{"num_attention_heads": 3, "intermediate_size": 1024, "norm_eps": 1e-06, "rope_fraction": 0.5, "attn_scale": 0.0884, "init": "normal", "init_std_qkv": 0.0159, "decay_fraction": 0.604, "decay_shape": "linear", "max_seq_len": 1024, "train_tokens": 901400000, "dataset": "wikipedia_en"}
Each number is 200 + 40 x the weight over the matrix's rms, rounded and kept within 0 to 999. Layers, rows and columns count from 0.

# layer 3 attention query, 384x384, rms 0.0356, rows 72-81,200-208,328-336, columns 192-383
240,142,175,155,149,213,79,186,194,220,169,184,174,161,202,245,273,239,198,149,195,253,224,141,85,248,155,192,237,174,156,197,279,193,139,190,166,182,238,172,183,272,111,230,208,358,235,234,253,158,331,263,193,173,230,160,192,189,205,153,136,101,175,227,128,221,98,125,157,201,170,131,251,213,175,193,282,120,166,242,132,167,260,219,212,291,158,212,172,234,190,193,220,272,145,143,212,238,249,200,202,147,232,130,203,252,191,280,95,167,212,110,236,172,188,203,236,197,204,195,216,177,162,146,153,176,236,228,180,227,243,177,190,204,241,195,210,187,227,134,190,146,190,181,139,184,227,255,340,201,171,225,156,218,198,293,128,112,273,169,215,236,233,242,236,156,163,110,275,270,247,224,155,128,167,210,228,210,198,182,245,187,134,137,129,155,151,160,146,186,197,251
208,202,219,174,173,185,291,202,195,218,225,198,229,195,182,216,247,195,148,185,182,277,205,223,187,212,191,157,207,210,232,231,237,244,243,189,185,210,169,202,212,201,208,152,162,185,150,188,198,221,200,251,225,197,185,152,206,234,219,142,155,259,191,175,228,208,204,279,126,202,153,130,203,213,189,185,188,206,249,166,199,189,217,241,154,225,173,190,219,168,269,223,189,132,173,180,122,159,139,206,211,219,247,209,210,207,196,191,161,170,181,277,196,214,236,218,208,186,194,223,197,207,216,173,173,225,207,233,199,173,202,186,199,255,186,216,207,207,226,211,147,225,212,264,242,187,116,195,155,166,218,258,247,232,168,156,225,247,187,213,217,211,212,209,228,154,150,147,155,209,134,241,190,200,222,197,317,209,217,222,192,179,245,242,172,220,253,254,187,242,230,217
222,286,192,125,122,263,190,178,209,164,201,169,230,169,186,185,165,193,181,210,181,214,203,175,264,204,264,193,174,201,133,275,170,231,207,174,195,194,149,195,240,206,208,273,205,174,199,178,188,216,188,249,188,236,225,182,201,149,187,231,186,218,215,176,161,155,268,218,252,201,267,143,176,238,211,285,190,230,187,188,201,178,190,106,170,133,220,214,274,188,238,269,156,204,184,168,227,160,124,120,168,191,266,205,264,246,194,168,204,215,257,255,98,207,187,117,199,220,197,187,204,177,267,134,223,217,207,237,225,210,242,129,228,207,224,254,174,175,187,257,183,233,279,202,194,240,133,192,289,151,237,195,198,161,264,160,156,181,139,203,174,205,168,241,201,119,168,191,204,200,235,196,207,172,160,173,170,170,175,76,197,192,149,134,226,225,215,160,196,211,181,231
196,189,209,177,106,199,197,156,171,203,161,224,212,140,187,161,171,256,195,175,101,212,147,294,212,235,239,255,209,178,267,265,166,149,175,145,229,148,217,231,201,201,201,205,189,154,199,210,207,159,185,148,244,213,256,237,169,201,268,243,317,212,208,86,215,213,253,117,192,276,194,223,227,206,216,224,221,288,173,223,182,178,248,149,179,210,167,227,238,215,184,204,199,130,188,208,120,217,234,224,264,185,238,218,178,160,177,231,197,124,162,158,228,157,152,147,207,186,212,209,192,237,120,222,213,147,227,299,208,222,268,221,222,190,161,167,236,186,213,287,153,241,227,156,117,252,176,173,124,117,200,252,216,247,167,178,206,182,199,224,203,155,225,203,256,192,203,132,214,169,232,180,195,255,197,198,159,171,175,169,168,186,162,126,236,168,163,230,188,232,193,224
144,196,208,255,200,180,137,225,163,269,167,237,224,197,221,200,158,234,169,246,191,208,173,176,239,223,261,140,193,180,181,237,200,171,207,195,257,268,219,210,210,224,178,149,240,190,164,208,167,270,212,201,215,247,228,216,211,226,162,217,174,133,240,186,254,176,209,246,289,239,242,168,225,120,176,240,181,211,230,237,248,197,174,169,233,228,227,201,247,238,140,235,128,187,207,154,149,273,206,236,219,227,206,115,191,208,224,205,171,163,141,305,231,178,135,240,206,218,220,147,170,253,208,233,227,156,282,247,202,230,181,173,221,210,168,272,221,217,146,146,190,197,189,311,222,223,283,246,259,189,261,158,189,183,140,239,219,213,153,168,180,185,225,159,160,182,279,181,232,201,190,208,207,220,264,177,147,200,178,237,203,239,145,260,171,153,254,133,155,108,170,210
172,238,254,238,230,271,254,269,229,129,207,202,163,218,183,178,189,231,243,221,197,176,181,242,206,127,177,252,111,177,254,191,228,278,245,222,206,276,219,260,155,218,224,201,190,241,147,256,251,217,174,148,126,211,162,146,196,252,216,165,140,227,287,206,207,192,185,250,159,228,205,166,72,291,210,210,267,201,163,163,234,208,135,139,202,230,251,150,204,218,241,247,220,287,202,210,170,162,192,245,212,177,206,193,190,248,215,235,222,247,140,150,184,205,187,205,154,190,185,188,270,176,249,207,186,137,169,199,178,215,253,233,135,213,180,221,216,194,193,181,188,173,223,128,187,203,168,239,194,144,232,222,255,239,251,215,295,167,191,190,157,243,242,244,168,203,163,204,225,154,204,214,148,187,180,209,186,231,129,164,235,151,168,179,211,176,198,166,145,172,207,222
241,235,176,179,187,191,145,201,238,206,183,226,216,235,225,210,231,202,194,238,125,195,137,165,201,220,225,220,154,173,202,252,228,164,218,190,185,147,236,153,204,238,170,227,242,194,175,213,170,208,246,225,191,173,184,183,188,212,204,216,164,205,143,188,241,160,260,219,202,256,205,208,215,215,206,239,252,220,185,231,201,187,140,195,210,269,206,243,234,196,230,140,188,170,214,215,203,195,136,174,212,204,155,222,225,159,191,199,215,202,216,212,247,258,153,223,237,174,200,205,240,182,220,186,229,250,219,169,186,213,217,220,233,172,258,239,239,230,237,191,193,195,251,195,155,192,203,182,189,227,281,205,212,238,154,196,185,252,173,207,225,182,193,176,180,243,207,154,191,211,192,199,192,199,210,238,166,151,215,211,183,207,174,145,199,184,151,245,181,190,188,179
199,195,200,218,132,212,245,214,161,181,188,156,189,126,270,260,232,212,196,193,204,194,223,158,240,192,206,175,201,163,183,225,234,132,208,172,185,226,179,219,155,178,179,158,193,132,201,222,169,137,273,178,189,193,244,186,272,161,197,273,194,193,222,185,260,202,243,223,235,132,206,186,178,175,97,147,241,175,212,201,167,242,197,221,173,216,169,150,218,234,230,225,157,126,200,164,216,210,230,206,155,265,208,208,284,233,219,209,195,195,181,255,142,243,240,220,258,226,220,232,189,212,142,188,210,273,225,136,252,232,212,169,192,245,195,194,165,217,204,149,265,159,272,196,245,179,242,151,126,237,171,228,266,245,181,177,154,158,224,207,250,239,214,177,185,204,250,195,178,205,239,164,179,213,198,220,227,239,173,248,140,152,318,205,228,199,232,127,178,198,145,235
185,155,123,210,203,153,171,205,200,201,173,167,175,228,196,160,161,182,201,196,228,147,226,194,143,216,222,226,182,277,187,114,247,186,221,175,176,179,197,198,221,177,194,216,152,238,247,107,181,235,245,183,139,235,170,266,230,242,197,191,197,184,202,191,201,207,222,239,235,180,246,235,231,194,187,199,198,206,216,119,236,221,168,263,177,255,229,188,239,179,235,169,184,283,214,179,280,185,193,157,183,141,146,274,219,171,194,153,179,247,182,214,190,167,224,196,170,178,208,165,162,311,188,181,183,226,224,187,217,240,222,251,125,211,176,223,224,159,253,180,200,189,165,184,180,195,155,212,184,105,199,256,224,198,219,188,261,247,168,193,224,212,163,198,186,162,259,219,119,212,274,113,175,214,214,182,193,249,248,147,146,183,211,201,292,189,237,167,266,153,120,156
216,197,172,127,245,207,176,197,204,178,226,257,203,206,219,216,126,241,238,238,196,307,245,159,170,230,168,179,147,188,207,213,217,178,175,210,214,235,92,196,181,161,217,210,158,237,252,215,182,192,175,230,211,237,209,134,253,204,167,184,234,221,194,227,133,212,129,204,212,252,235,215,126,206,231,179,180,178,210,203,254,293,282,220,104,148,138,242,172,116,217,210,226,213,181,198,157,154,249,260,242,199,180,194,219,221,197,195,202,182,238,304,233,180,282,133,208,185,186,143,251,240,146,190,203,193,183,169,231,172,242,203,217,155,218,233,197,163,256,250,143,230,158,209,196,213,155,144,223,219,296,192,235,230,150,202,162,200,175,182,161,199,233,235,262,282,152,201,171,174,259,220,179,141,193,171,220,185,300,234,244,196,178,150,231,180,180,213,169,139,207,143
220,213,214,207,120,233,189,293,278,145,151,181,106,247,214,159,185,266,166,81,176,160,257,210,241,159,206,223,117,145,202,102,211,172,256,203,268,245,243,260,151,170,174,238,104,126,154,252,171,226,202,127,210,197,81,182,197,142,221,205,320,177,192,203,204,162,139,175,277,192,122,185,205,130,299,226,193,273,244,193,165,275,183,291,189,247,107,233,143,192,256,236,237,154,140,248,164,218,136,194,234,137,250,145,151,257,253,301,153,155,218,139,241,34,188,159,323,186,210,259,320,240,252,92,131,209,233,169,200,199,179,155,271,297,177,241,268,83,201,200,231,162,230,271,200,192,121,61,163,137,72,227,244,162,121,68,156,86,267,197,150,226,244,180,255,171,232,256,171,133,134,320,216,245,177,194,139,132,209,241,221,200,249,34,255,192,143,149,136,262,111,218
193,110,144,209,222,211,200,163,190,166,221,188,200,247,177,155,166,113,257,165,194,158,102,232,199,183,180,184,242,119,163,295,213,161,247,176,155,189,161,210,225,223,123,154,173,186,224,175,265,174,218,211,180,195,187,175,208,194,193,264,250,166,148,191,158,201,210,289,166,271,162,202,224,225,153,242,199,263,184,168,260,147,176,210,63,163,158,200,143,176,186,199,176,222,185,193,250,191,217,152,246,216,204,174,179,152,243,220,239,209,187,250,208,218,153,133,135,175,200,214,187,216,220,169,229,216,222,186,224,173,217,156,194,242,224,204,224,282,161,161,194,136,199,169,228,147,214,216,183,205,180,226,245,204,181,155,245,124,192,204,260,245,171,204,238,239,214,195,180,150,223,120,183,151,227,228,216,222,227,205,192,204,134,235,222,207,141,232,189,160,220,243
150,190,164,253,177,234,226,162,184,203,163,263,212,243,210,190,234,203,187,198,121,209,158,204,195,161,188,241,201,136,194,180,271,206,201,280,226,175,239,179,199,298,236,270,117,208,133,211,180,170,140,273,183,256,251,204,260,184,203,161,143,226,256,205,167,205,204,227,127,231,186,170,232,95,153,179,191,151,194,190,189,270,196,194,158,196,103,225,229,149,204,225,147,171,244,227,243,190,116,203,241,169,259,124,221,192,291,206,210,228,180,166,192,142,156,196,198,152,196,193,230,201,195,176,251,177,153,174,164,117,233,189,158,191,201,233,162,170,209,276,183,264,213,209,231,213,199,307,201,162,211,271,155,155,210,138,121,233,214,254,193,229,170,220,275,160,112,333,226,190,180,144,157,229,249,188,211,127,177,173,251,187,167,251,155,163,184,183,257,148,221,202
197,183,268,170,221,232,277,189,198,227,245,169,235,167,142,229,191,185,265,237,190,266,182,231,101,173,216,229,245,138,223,192,180,128,254,175,184,159,159,184,268,227,118,217,124,324,231,175,285,200,182,189,224,237,187,159,146,268,176,206,175,221,209,169,199,214,131,138,41,231,142,185,157,162,230,213,155,224,191,202,205,207,159,89,126,171,99,245,189,234,151,286,156,211,113,228,207,195,189,289,219,280,145,191,141,149,207,213,221,212,220,204,229,212,199,187,226,201,182,158,225,337,236,185,244,98,220,171,278,190,230,185,238,241,178,227,274,289,123,165,265,217,223,208,162,178,235,202,174,226,235,273,266,254,262,193,221,220,168,163,178,224,186,151,206,194,254,162,143,215,278,178,269,158,220,186,171,164,209,166,147,238,163,186,231,191,216,179,89,180,181,282
212,147,218,242,191,228,182,324,143,154,119,167,208,182,236,197,187,179,190,201,309,162,179,257,160,225,221,177,236,172,255,242,182,210,193,233,243,144,171,177,162,169,185,169,160,242,220,276,246,338,205,245,146,163,240,153,139,225,238,186,215,255,244,178,239,137,223,140,153,197,286,179,217,185,256,239,195,97,216,257,247,155,188,178,242,181,163,252,221,222,141,189,216,184,272,178,204,243,146,162,262,209,244,190,274,230,279,245,115,176,261,210,200,149,142,118,234,251,250,135,170,190,201,228,202,175,119,233,217,258,216,174,116,59,243,189,126,179,165,172,279,299,143,131,131,240,202,195,211,191,262,116,115,160,190,191,224,211,232,161,226,221,259,168,184,124,149,209,180,208,176,114,162,189,190,220,167,159,217,190,243,213,145,220,118,181,203,150,184,191,230,185
137,217,209,285,239,239,233,250,236,254,159,134,203,210,195,189,166,181,148,252,184,170,263,228,97,170,220,187,185,176,104,223,189,148,168,216,249,222,268,231,272,146,194,212,245,195,205,180,168,241,209,214,217,119,176,170,201,219,276,134,196,160,217,235,164,187,253,180,160,291,211,172,104,198,293,177,209,185,135,166,241,186,146,190,173,151,229,228,170,253,209,176,223,210,206,259,245,254,273,165,183,227,150,125,281,191,229,163,187,206,181,251,315,135,201,263,193,253,141,173,221,246,119,184,211,203,101,201,184,273,223,252,253,257,206,258,271,169,180,149,235,247,154,160,170,141,221,180,151,264,263,171,174,223,230,206,232,203,261,240,191,263,152,289,187,206,121,212,269,227,256,240,169,186,207,214,202,239,168,197,181,228,116,226,211,198,208,274,172,151,299,151
175,209,200,237,217,162,201,252,195,180,127,173,216,246,196,271,215,141,199,238,148,226,261,231,160,198,161,237,264,135,223,169,241,244,182,170,227,157,168,145,238,171,225,180,196,175,211,189,109,136,235,139,177,173,204,208,155,194,240,237,159,238,174,229,170,147,262,181,184,186,226,178,211,202,196,190,254,156,186,271,197,130,146,221,215,200,200,268,176,260,198,178,207,290,217,226,194,191,201,153,181,128,188,168,134,182,220,159,227,208,223,260,262,233,183,231,211,228,199,246,184,252,232,148,180,269,217,210,208,225,195,236,231,211,243,168,193,238,185,173,164,187,239,203,243,191,229,227,166,176,152,194,220,232,235,238,246,213,253,243,314,223,197,158,240,192,186,221,177,205,201,163,136,231,215,195,177,218,241,247,247,190,189,191,212,197,168,175,231,181,184,225
136,279,195,229,203,192,173,266,228,142,203,261,217,152,211,214,230,203,195,188,253,201,207,200,204,210,241,152,261,241,231,187,178,252,133,178,177,280,232,191,240,112,264,116,156,195,144,148,150,101,208,176,180,119,204,243,216,164,188,204,206,150,192,212,137,227,144,239,150,164,270,204,139,196,236,245,232,223,200,165,200,306,213,233,214,218,208,219,180,201,192,118,266,214,162,114,231,203,247,199,270,185,167,196,215,239,234,172,183,190,210,144,255,238,250,144,222,119,276,172,133,182,248,215,204,228,267,192,163,157,171,191,161,233,281,213,267,210,249,248,208,180,175,272,209,221,202,238,169,148,150,205,236,218,179,158,138,260,214,225,165,205,210,200,239,215,208,174,259,186,227,165,184,165,206,269,240,234,242,202,171,184,198,222,171,170,246,300,181,193,240,211
136,193,179,116,136,153,192,219,137,220,191,177,172,160,228,159,193,160,167,187,252,235,167,157,219,197,137,110,130,233,148,215,204,163,129,157,264,177,195,141,222,162,135,168,168,264,241,214,236,168,275,128,178,186,222,241,121,216,181,183,196,146,260,108,189,242,161,201,194,195,260,192,252,157,220,199,189,191,193,151,217,200,230,252,156,157,154,247,266,272,123,259,161,194,196,223,184,179,168,271,224,171,186,126,211,203,202,273,154,210,240,234,211,143,222,210,185,233,144,270,256,282,237,246,223,216,182,264,241,198,210,190,226,194,237,226,291,148,181,192,176,233,139,188,166,188,212,236,210,227,306,217,233,208,136,174,181,181,166,189,158,117,193,186,182,197,258,163,154,142,264,153,189,202,227,165,214,152,231,227,184,239,150,143,249,136,271,198,160,126,188,276
180,174,236,225,270,262,93,165,154,159,177,206,204,226,219,104,207,179,139,249,188,233,158,156,208,266,225,224,110,194,217,137,234,237,198,166,181,212,195,89,187,261,212,234,293,278,191,231,203,239,162,250,146,130,91,214,122,159,152,242,235,261,262,222,100,193,173,141,209,282,157,193,207,226,210,86,329,220,199,224,144,245,161,90,153,204,220,145,262,176,284,204,269,256,241,170,198,280,264,137,228,222,181,178,144,155,274,209,191,128,121,231,188,83,226,244,180,154,245,169,190,216,246,273,92,288,236,195,233,233,241,192,167,204,208,78,232,142,234,111,194,209,235,225,191,257,289,204,249,95,235,158,168,188,207,213,174,199,236,252,224,193,251,142,215,152,207,212,260,247,109,196,256,180,259,196,256,272,298,200,124,174,168,196,194,78,196,237,181,161,208,180
252,232,168,251,188,177,209,196,228,143,222,222,183,190,186,218,222,204,295,187,261,201,267,206,235,203,217,148,144,197,213,176,263,205,284,180,167,206,167,168,199,191,232,180,266,180,191,144,192,190,193,184,219,147,268,125,249,215,190,185,177,230,182,206,213,122,247,177,180,164,192,190,148,240,170,231,177,211,215,213,169,240,209,217,222,155,132,142,169,187,251,228,260,185,215,289,226,181,194,105,247,264,254,169,207,160,234,191,162,161,199,131,227,168,183,259,164,145,181,236,245,162,197,141,147,164,209,221,255,201,222,234,244,179,212,292,283,146,136,194,235,217,187,198,220,184,197,246,187,161,253,214,254,213,234,136,244,195,164,233,243,169,202,194,203,242,248,229,150,135,164,267,197,175,209,165,154,204,152,166,140,183,191,271,163,242,232,239,272,194,208,159
229,203,209,196,241,237,244,207,197,209,223,239,229,310,190,196,230,218,191,230,260,217,186,211,116,169,179,225,201,171,208,235,199,229,164,159,133,263,196,278,228,220,187,222,204,178,199,236,152,172,186,236,257,253,217,194,172,268,191,121,278,231,237,156,236,176,251,230,186,180,246,247,216,253,194,225,244,269,208,257,132,133,222,257,183,171,154,196,185,239,217,161,188,244,211,182,163,182,164,230,211,214,192,240,254,170,155,212,213,199,211,239,210,173,231,160,176,256,218,184,223,195,148,163,190,149,223,257,229,195,307,246,142,199,180,167,142,135,163,166,237,210,218,189,171,148,179,180,226,170,169,144,255,152,209,207,218,125,80,195,208,169,144,187,183,222,145,236,214,233,180,219,198,256,116,225,194,176,220,182,166,219,174,191,277,172,244,190,185,246,240,257
185,206,255,182,147,204,279,140,249,236,244,168,232,246,144,231,153,210,218,168,171,198,129,200,256,191,261,139,118,263,236,231,191,159,230,225,160,233,238,181,245,118,99,262,239,240,264,214,210,206,205,99,289,207,222,157,212,157,246,217,156,261,233,107,282,184,225,222,161,308,221,150,185,199,217,170,137,236,206,97,140,226,172,267,126,260,184,308,181,273,185,235,193,137,205,278,162,213,167,103,142,225,274,149,205,263,196,165,130,172,189,209,184,191,218,267,188,181,263,204,296,176,187,170,227,185,161,218,241,204,128,222,81,275,189,218,233,204,193,141,203,263,192,161,190,197,204,155,155,154,263,269,238,224,223,209,179,231,219,162,208,194,150,181,241,231,190,200,212,162,118,210,256,290,213,210,202,194,194,109,117,196,232,220,186,205,256,235,164,109,210,209
169,215,218,191,219,137,168,163,258,174,239,225,271,199,226,171,212,210,168,211,241,230,170,146,277,156,170,219,245,246,228,153,231,262,257,232,208,218,186,146,243,196,160,156,272,245,200,221,152,246,272,205,122,206,242,122,231,150,180,228,188,154,216,179,275,211,210,232,225,198,177,220,172,212,157,199,191,152,274,183,131,173,175,178,152,228,244,133,199,285,276,225,217,173,228,221,211,226,183,148,248,146,178,222,239,170,206,250,245,162,198,136,194,211,189,227,210,112,195,220,205,203,231,188,253,252,165,247,211,257,179,228,203,252,157,233,248,180,177,208,224,199,193,161,216,261,168,253,257,126,256,171,253,184,226,189,222,231,253,164,204,166,211,282,156,186,255,165,188,147,215,157,240,179,255,195,181,157,147,282,194,219,191,212,289,293,232,170,256,173,271,248
125,172,173,228,241,135,211,232,147,149,151,204,187,206,157,191,189,216,253,241,280,263,308,128,214,160,212,135,185,130,222,250,167,244,192,261,182,231,174,228,218,244,176,220,215,224,216,186,150,201,211,225,218,255,223,153,205,230,233,168,146,230,175,175,206,171,172,179,215,184,186,225,157,206,126,282,217,111,223,195,193,233,227,122,157,218,177,137,279,219,198,144,217,209,239,130,122,192,134,216,203,183,191,145,181,219,207,157,230,181,214,225,202,165,209,160,190,233,61,250,231,247,205,201,200,200,188,195,202,216,209,272,125,266,223,238,130,143,215,180,188,148,219,194,189,263,152,164,164,167,168,196,218,182,216,213,144,212,136,250,125,242,162,224,138,195,210,145,189,195,225,195,170,235,181,281,144,251,206,201,214,202,193,213,263,176,245,183,272,208,257,210
188,243,277,191,150,205,99,251,171,241,237,266,116,163,206,137,211,265,260,181,222,210,216,150,183,191,232,180,166,210,190,191,267,206,239,189,194,213,229,190,207,192,224,141,175,134,163,262,210,173,167,212,134,244,271,216,272,251,264,158,258,223,273,229,270,232,246,205,210,220,290,163,253,207,240,169,204,215,208,247,245,151,227,207,178,210,185,188,192,190,199,164,203,161,245,170,194,191,154,213,191,198,174,242,155,234,187,188,263,195,236,129,264,202,118,163,223,121,173,247,138,191,160,118,201,231,241,241,213,221,236,218,206,243,201,193,179,136,243,186,198,205,199,206,206,189,198,250,129,134,259,217,238,184,197,267,170,217,187,214,266,149,251,244,226,236,211,186,243,237,244,230,191,163,182,173,273,93,215,120,232,161,232,188,149,232,159,218,199,208,230,201
216,206,208,232,165,184,221,182,227,217,239,114,180,158,276,173,230,209,164,154,230,196,246,184,185,163,228,203,189,202,231,187,195,189,275,255,209,198,138,189,228,210,205,174,197,114,211,268,168,283,145,154,151,211,251,196,141,268,191,223,161,211,161,277,241,184,244,282,261,239,251,284,180,160,191,268,177,224,241,174,171,162,134,267,240,128,268,204,212,161,216,228,175,198,229,157,188,161,211,184,288,140,269,249,224,166,187,225,163,145,133,231,220,293,227,162,256,190,206,150,158,145,157,250,274,224,233,184,191,193,157,159,215,191,235,202,264,200,168,210,254,151,232,230,203,258,234,179,135,180,162,145,246,146,172,213,299,126,186,178,174,170,128,211,216,262,215,155,212,193,190,155,168,161,225,199,240,191,203,230,141,197,166,226,150,159,187,233,203,196,277,264
180,273,190,155,200,231,222,238,182,213,181,176,93,137,235,165,186,225,171,221,223,233,238,212,151,209,226,169,158,179,189,124,232,135,191,168,235,123,271,212,183,201,150,216,133,181,214,197,99,110,226,247,162,198,238,262,224,209,192,230,314,210,243,180,188,127,209,191,181,161,219,167,184,183,198,169,213,134,97,227,195,191,235,226,185,191,122,154,278,197,205,151,126,237,172,96,153,141,201,186,120,257,176,272,204,211,213,188,238,148,200,210,312,146,268,208,142,212,202,213,186,165,179,186,143,220,234,282,219,198,228,155,195,212,158,237,213,183,142,152,126,212,187,215,159,155,199,252,184,144,167,198,218,178,119,153,164,200,240,197,201,206,156,263,180,220,156,260,141,139,213,193,131,187,225,148,264,202,129,216,253,183,128,227,136,126,136,215,133,150,140,285
# layer 3 attention key, 128x384, rms 0.0331, rows 72-80, columns 192-383
182,246,298,141,79,279,228,182,236,189,176,247,179,169,213,196,207,179,218,266,194,163,266,135,167,101,158,213,166,233,215,216,276,209,197,200,240,184,213,198,241,278,193,179,148,188,296,224,206,270,292,134,188,286,230,199,217,234,215,203,167,140,223,199,268,222,236,216,246,217,236,176,207,138,211,141,160,211,125,250,159,156,168,261,145,183,232,145,181,231,235,180,216,162,166,123,209,234,198,161,131,247,102,225,165,168,231,162,193,192,176,153,234,156,171,163,151,240,166,140,136,266,169,219,228,177,160,203,208,134,216,291,165,191,164,241,264,131,207,252,169,180,190,213,228,214,217,216,215,167,254,204,199,157,149,221,157,198,178,194,234,220,245,190,291,125,224,223,195,184,158,114,214,234,196,111,133,153,202,255,243,270,191,132,216,163,147,303,144,246,200,230
181,171,243,230,187,143,174,241,132,126,190,212,152,223,207,151,256,227,207,263,229,164,123,197,157,253,190,162,122,162,174,212,307,175,178,209,207,149,191,176,196,153,210,200,198,189,229,251,242,177,162,229,217,201,199,260,184,206,158,258,217,158,227,226,223,246,205,214,191,239,240,216,171,217,185,169,169,182,160,113,206,195,167,195,193,174,169,275,192,188,212,200,199,235,246,214,216,208,175,243,231,172,237,252,148,192,213,207,268,194,231,227,237,166,170,211,141,202,243,217,224,189,122,280,216,148,123,208,281,289,231,233,178,227,239,222,189,174,138,151,199,172,237,151,231,159,220,223,134,254,151,179,262,191,218,215,170,143,203,176,265,205,213,119,225,157,262,210,155,197,205,182,172,206,199,217,136,242,188,134,171,251,171,214,174,294,200,184,220,185,154,265
219,173,171,237,302,218,274,233,133,231,165,183,165,217,205,133,221,237,156,205,167,151,210,250,194,129,188,113,180,109,272,158,241,209,297,162,212,134,170,225,219,179,195,189,218,179,169,182,214,169,194,179,188,199,262,254,202,182,94,240,223,232,184,230,204,218,242,163,251,198,163,165,262,197,234,205,202,230,163,184,171,243,199,163,153,240,234,186,235,142,155,184,187,213,229,206,233,200,219,223,169,189,162,161,164,274,135,190,180,137,205,147,255,152,109,198,255,243,157,177,216,260,178,233,123,165,146,173,187,171,170,160,233,187,245,256,206,207,179,174,212,227,246,224,295,297,173,181,161,168,204,273,81,187,269,167,170,173,272,189,243,186,256,184,281,210,201,223,171,205,146,191,181,248,207,232,183,249,164,213,221,102,245,247,176,269,143,212,213,196,214,233
189,210,151,190,220,255,140,215,149,180,191,159,196,227,224,241,178,153,214,158,244,168,106,236,166,248,162,191,230,208,237,161,246,211,203,102,241,147,221,152,239,241,155,168,209,173,142,240,319,163,232,184,153,274,210,196,175,262,212,122,211,154,152,127,260,245,239,146,181,194,108,261,167,211,196,155,162,140,202,201,149,253,272,197,179,138,171,272,188,198,191,184,156,214,176,223,213,148,145,197,158,263,172,146,207,210,208,178,280,181,86,192,261,206,154,204,209,141,194,175,182,216,255,242,233,197,148,244,230,260,217,221,199,164,197,139,93,233,170,214,144,187,236,242,153,223,220,174,195,206,151,196,292,191,241,155,268,196,202,306,208,198,226,183,248,225,182,196,209,199,250,235,191,217,236,141,167,139,170,248,196,99,169,173,214,150,214,189,185,188,250,241
224,144,234,171,195,241,216,185,227,125,241,236,205,289,258,301,154,253,196,194,288,119,235,233,195,165,281,232,192,159,131,242,142,171,244,254,267,195,214,129,183,139,273,137,112,234,256,160,233,200,240,303,191,169,224,172,125,272,182,224,234,221,187,180,188,196,252,167,177,180,264,248,117,213,237,255,216,188,120,161,194,182,283,235,196,162,165,202,153,209,231,206,243,211,143,198,206,149,234,200,180,194,169,257,138,235,178,196,241,147,299,205,201,220,221,152,218,205,132,175,141,215,316,201,187,172,194,105,259,250,204,210,219,164,336,169,215,223,252,191,262,150,186,192,193,213,139,140,227,174,114,167,146,161,232,181,201,224,141,258,171,183,245,162,204,151,124,176,216,152,226,195,110,178,213,209,207,229,163,193,195,189,157,207,218,127,201,228,279,215,216,194
242,193,207,193,152,146,262,153,201,167,194,253,104,184,220,170,160,197,164,245,228,208,161,279,257,239,230,238,295,224,250,190,216,136,193,180,206,171,210,181,202,157,159,181,152,230,204,224,217,241,205,276,254,189,175,224,232,181,181,260,210,251,124,208,224,180,234,159,235,188,249,229,144,149,192,210,182,141,205,219,227,195,127,219,198,142,192,201,178,179,255,170,103,118,139,181,222,219,190,213,113,206,177,213,210,222,177,154,224,199,235,246,217,151,226,175,249,221,247,174,131,188,245,235,281,246,245,188,215,290,209,168,208,190,208,270,215,170,172,180,185,211,213,232,245,187,118,232,177,221,181,158,176,203,230,204,238,225,174,188,197,240,165,193,147,176,166,301,219,87,158,246,161,178,258,245,184,212,165,248,190,189,205,249,225,165,266,310,216,216,206,145
166,268,207,210,196,225,168,211,145,206,209,168,189,203,207,227,210,281,175,216,206,202,168,281,255,236,142,183,253,206,191,168,254,179,224,197,195,225,196,143,201,223,160,201,257,169,142,169,188,148,186,180,245,203,221,241,150,171,230,203,172,184,197,141,138,171,190,175,126,169,185,189,149,339,254,181,151,259,156,227,179,266,185,204,210,193,177,176,184,223,235,224,222,230,155,165,209,160,231,209,192,192,172,134,222,118,241,197,204,197,186,232,260,241,203,181,117,210,192,311,257,186,214,188,174,245,59,168,154,238,247,148,206,192,239,133,207,213,160,224,276,173,169,162,205,174,198,194,117,159,112,316,173,240,213,189,183,255,306,182,250,249,120,233,279,228,238,184,162,77,180,190,231,195,291,116,258,199,177,212,214,209,273,164,65,126,231,206,235,202,195,169
204,220,203,221,181,238,141,159,176,162,205,233,231,261,166,81,165,153,251,191,232,209,182,164,148,211,147,171,184,336,185,153,184,309,240,305,206,267,185,207,206,257,251,160,103,159,177,120,174,236,200,254,172,193,239,227,211,217,212,235,179,188,188,181,161,210,239,206,214,263,211,211,137,215,226,205,225,131,212,106,254,193,208,189,178,131,164,214,222,174,253,218,201,231,238,123,138,138,151,178,229,207,219,203,215,210,138,192,213,194,194,130,222,166,160,241,210,148,279,205,143,172,230,155,135,195,99,284,221,222,273,178,196,266,202,157,209,211,162,208,231,213,268,206,165,152,162,220,163,154,208,170,259,163,224,148,211,244,278,223,167,237,277,168,207,144,168,211,179,114,91,232,198,187,279,243,206,148,196,221,218,129,249,236,172,235,172,203,190,160,261,238
126,199,216,138,196,237,132,203,176,255,228,161,116,263,158,297,238,236,166,254,272,218,212,188,234,124,214,244,188,164,182,208,251,241,189,165,269,186,173,185,305,130,95,186,177,189,202,181,205,180,210,173,154,220,166,200,187,230,241,175,121,140,206,173,228,198,208,212,221,190,132,120,161,185,157,213,211,247,261,230,279,182,209,121,211,155,190,235,191,229,238,225,202,168,224,237,125,163,191,178,264,179,263,128,131,224,171,225,190,222,213,242,175,190,159,221,84,217,143,185,194,287,179,260,220,220,218,161,149,87,253,241,270,163,321,162,209,123,179,217,179,206,102,194,218,197,123,201,255,193,202,185,217,158,247,219,146,120,206,242,185,152,264,142,163,242,246,215,221,217,211,160,289,242,175,184,216,143,203,174,207,241,185,168,226,177,163,166,227,162,180,294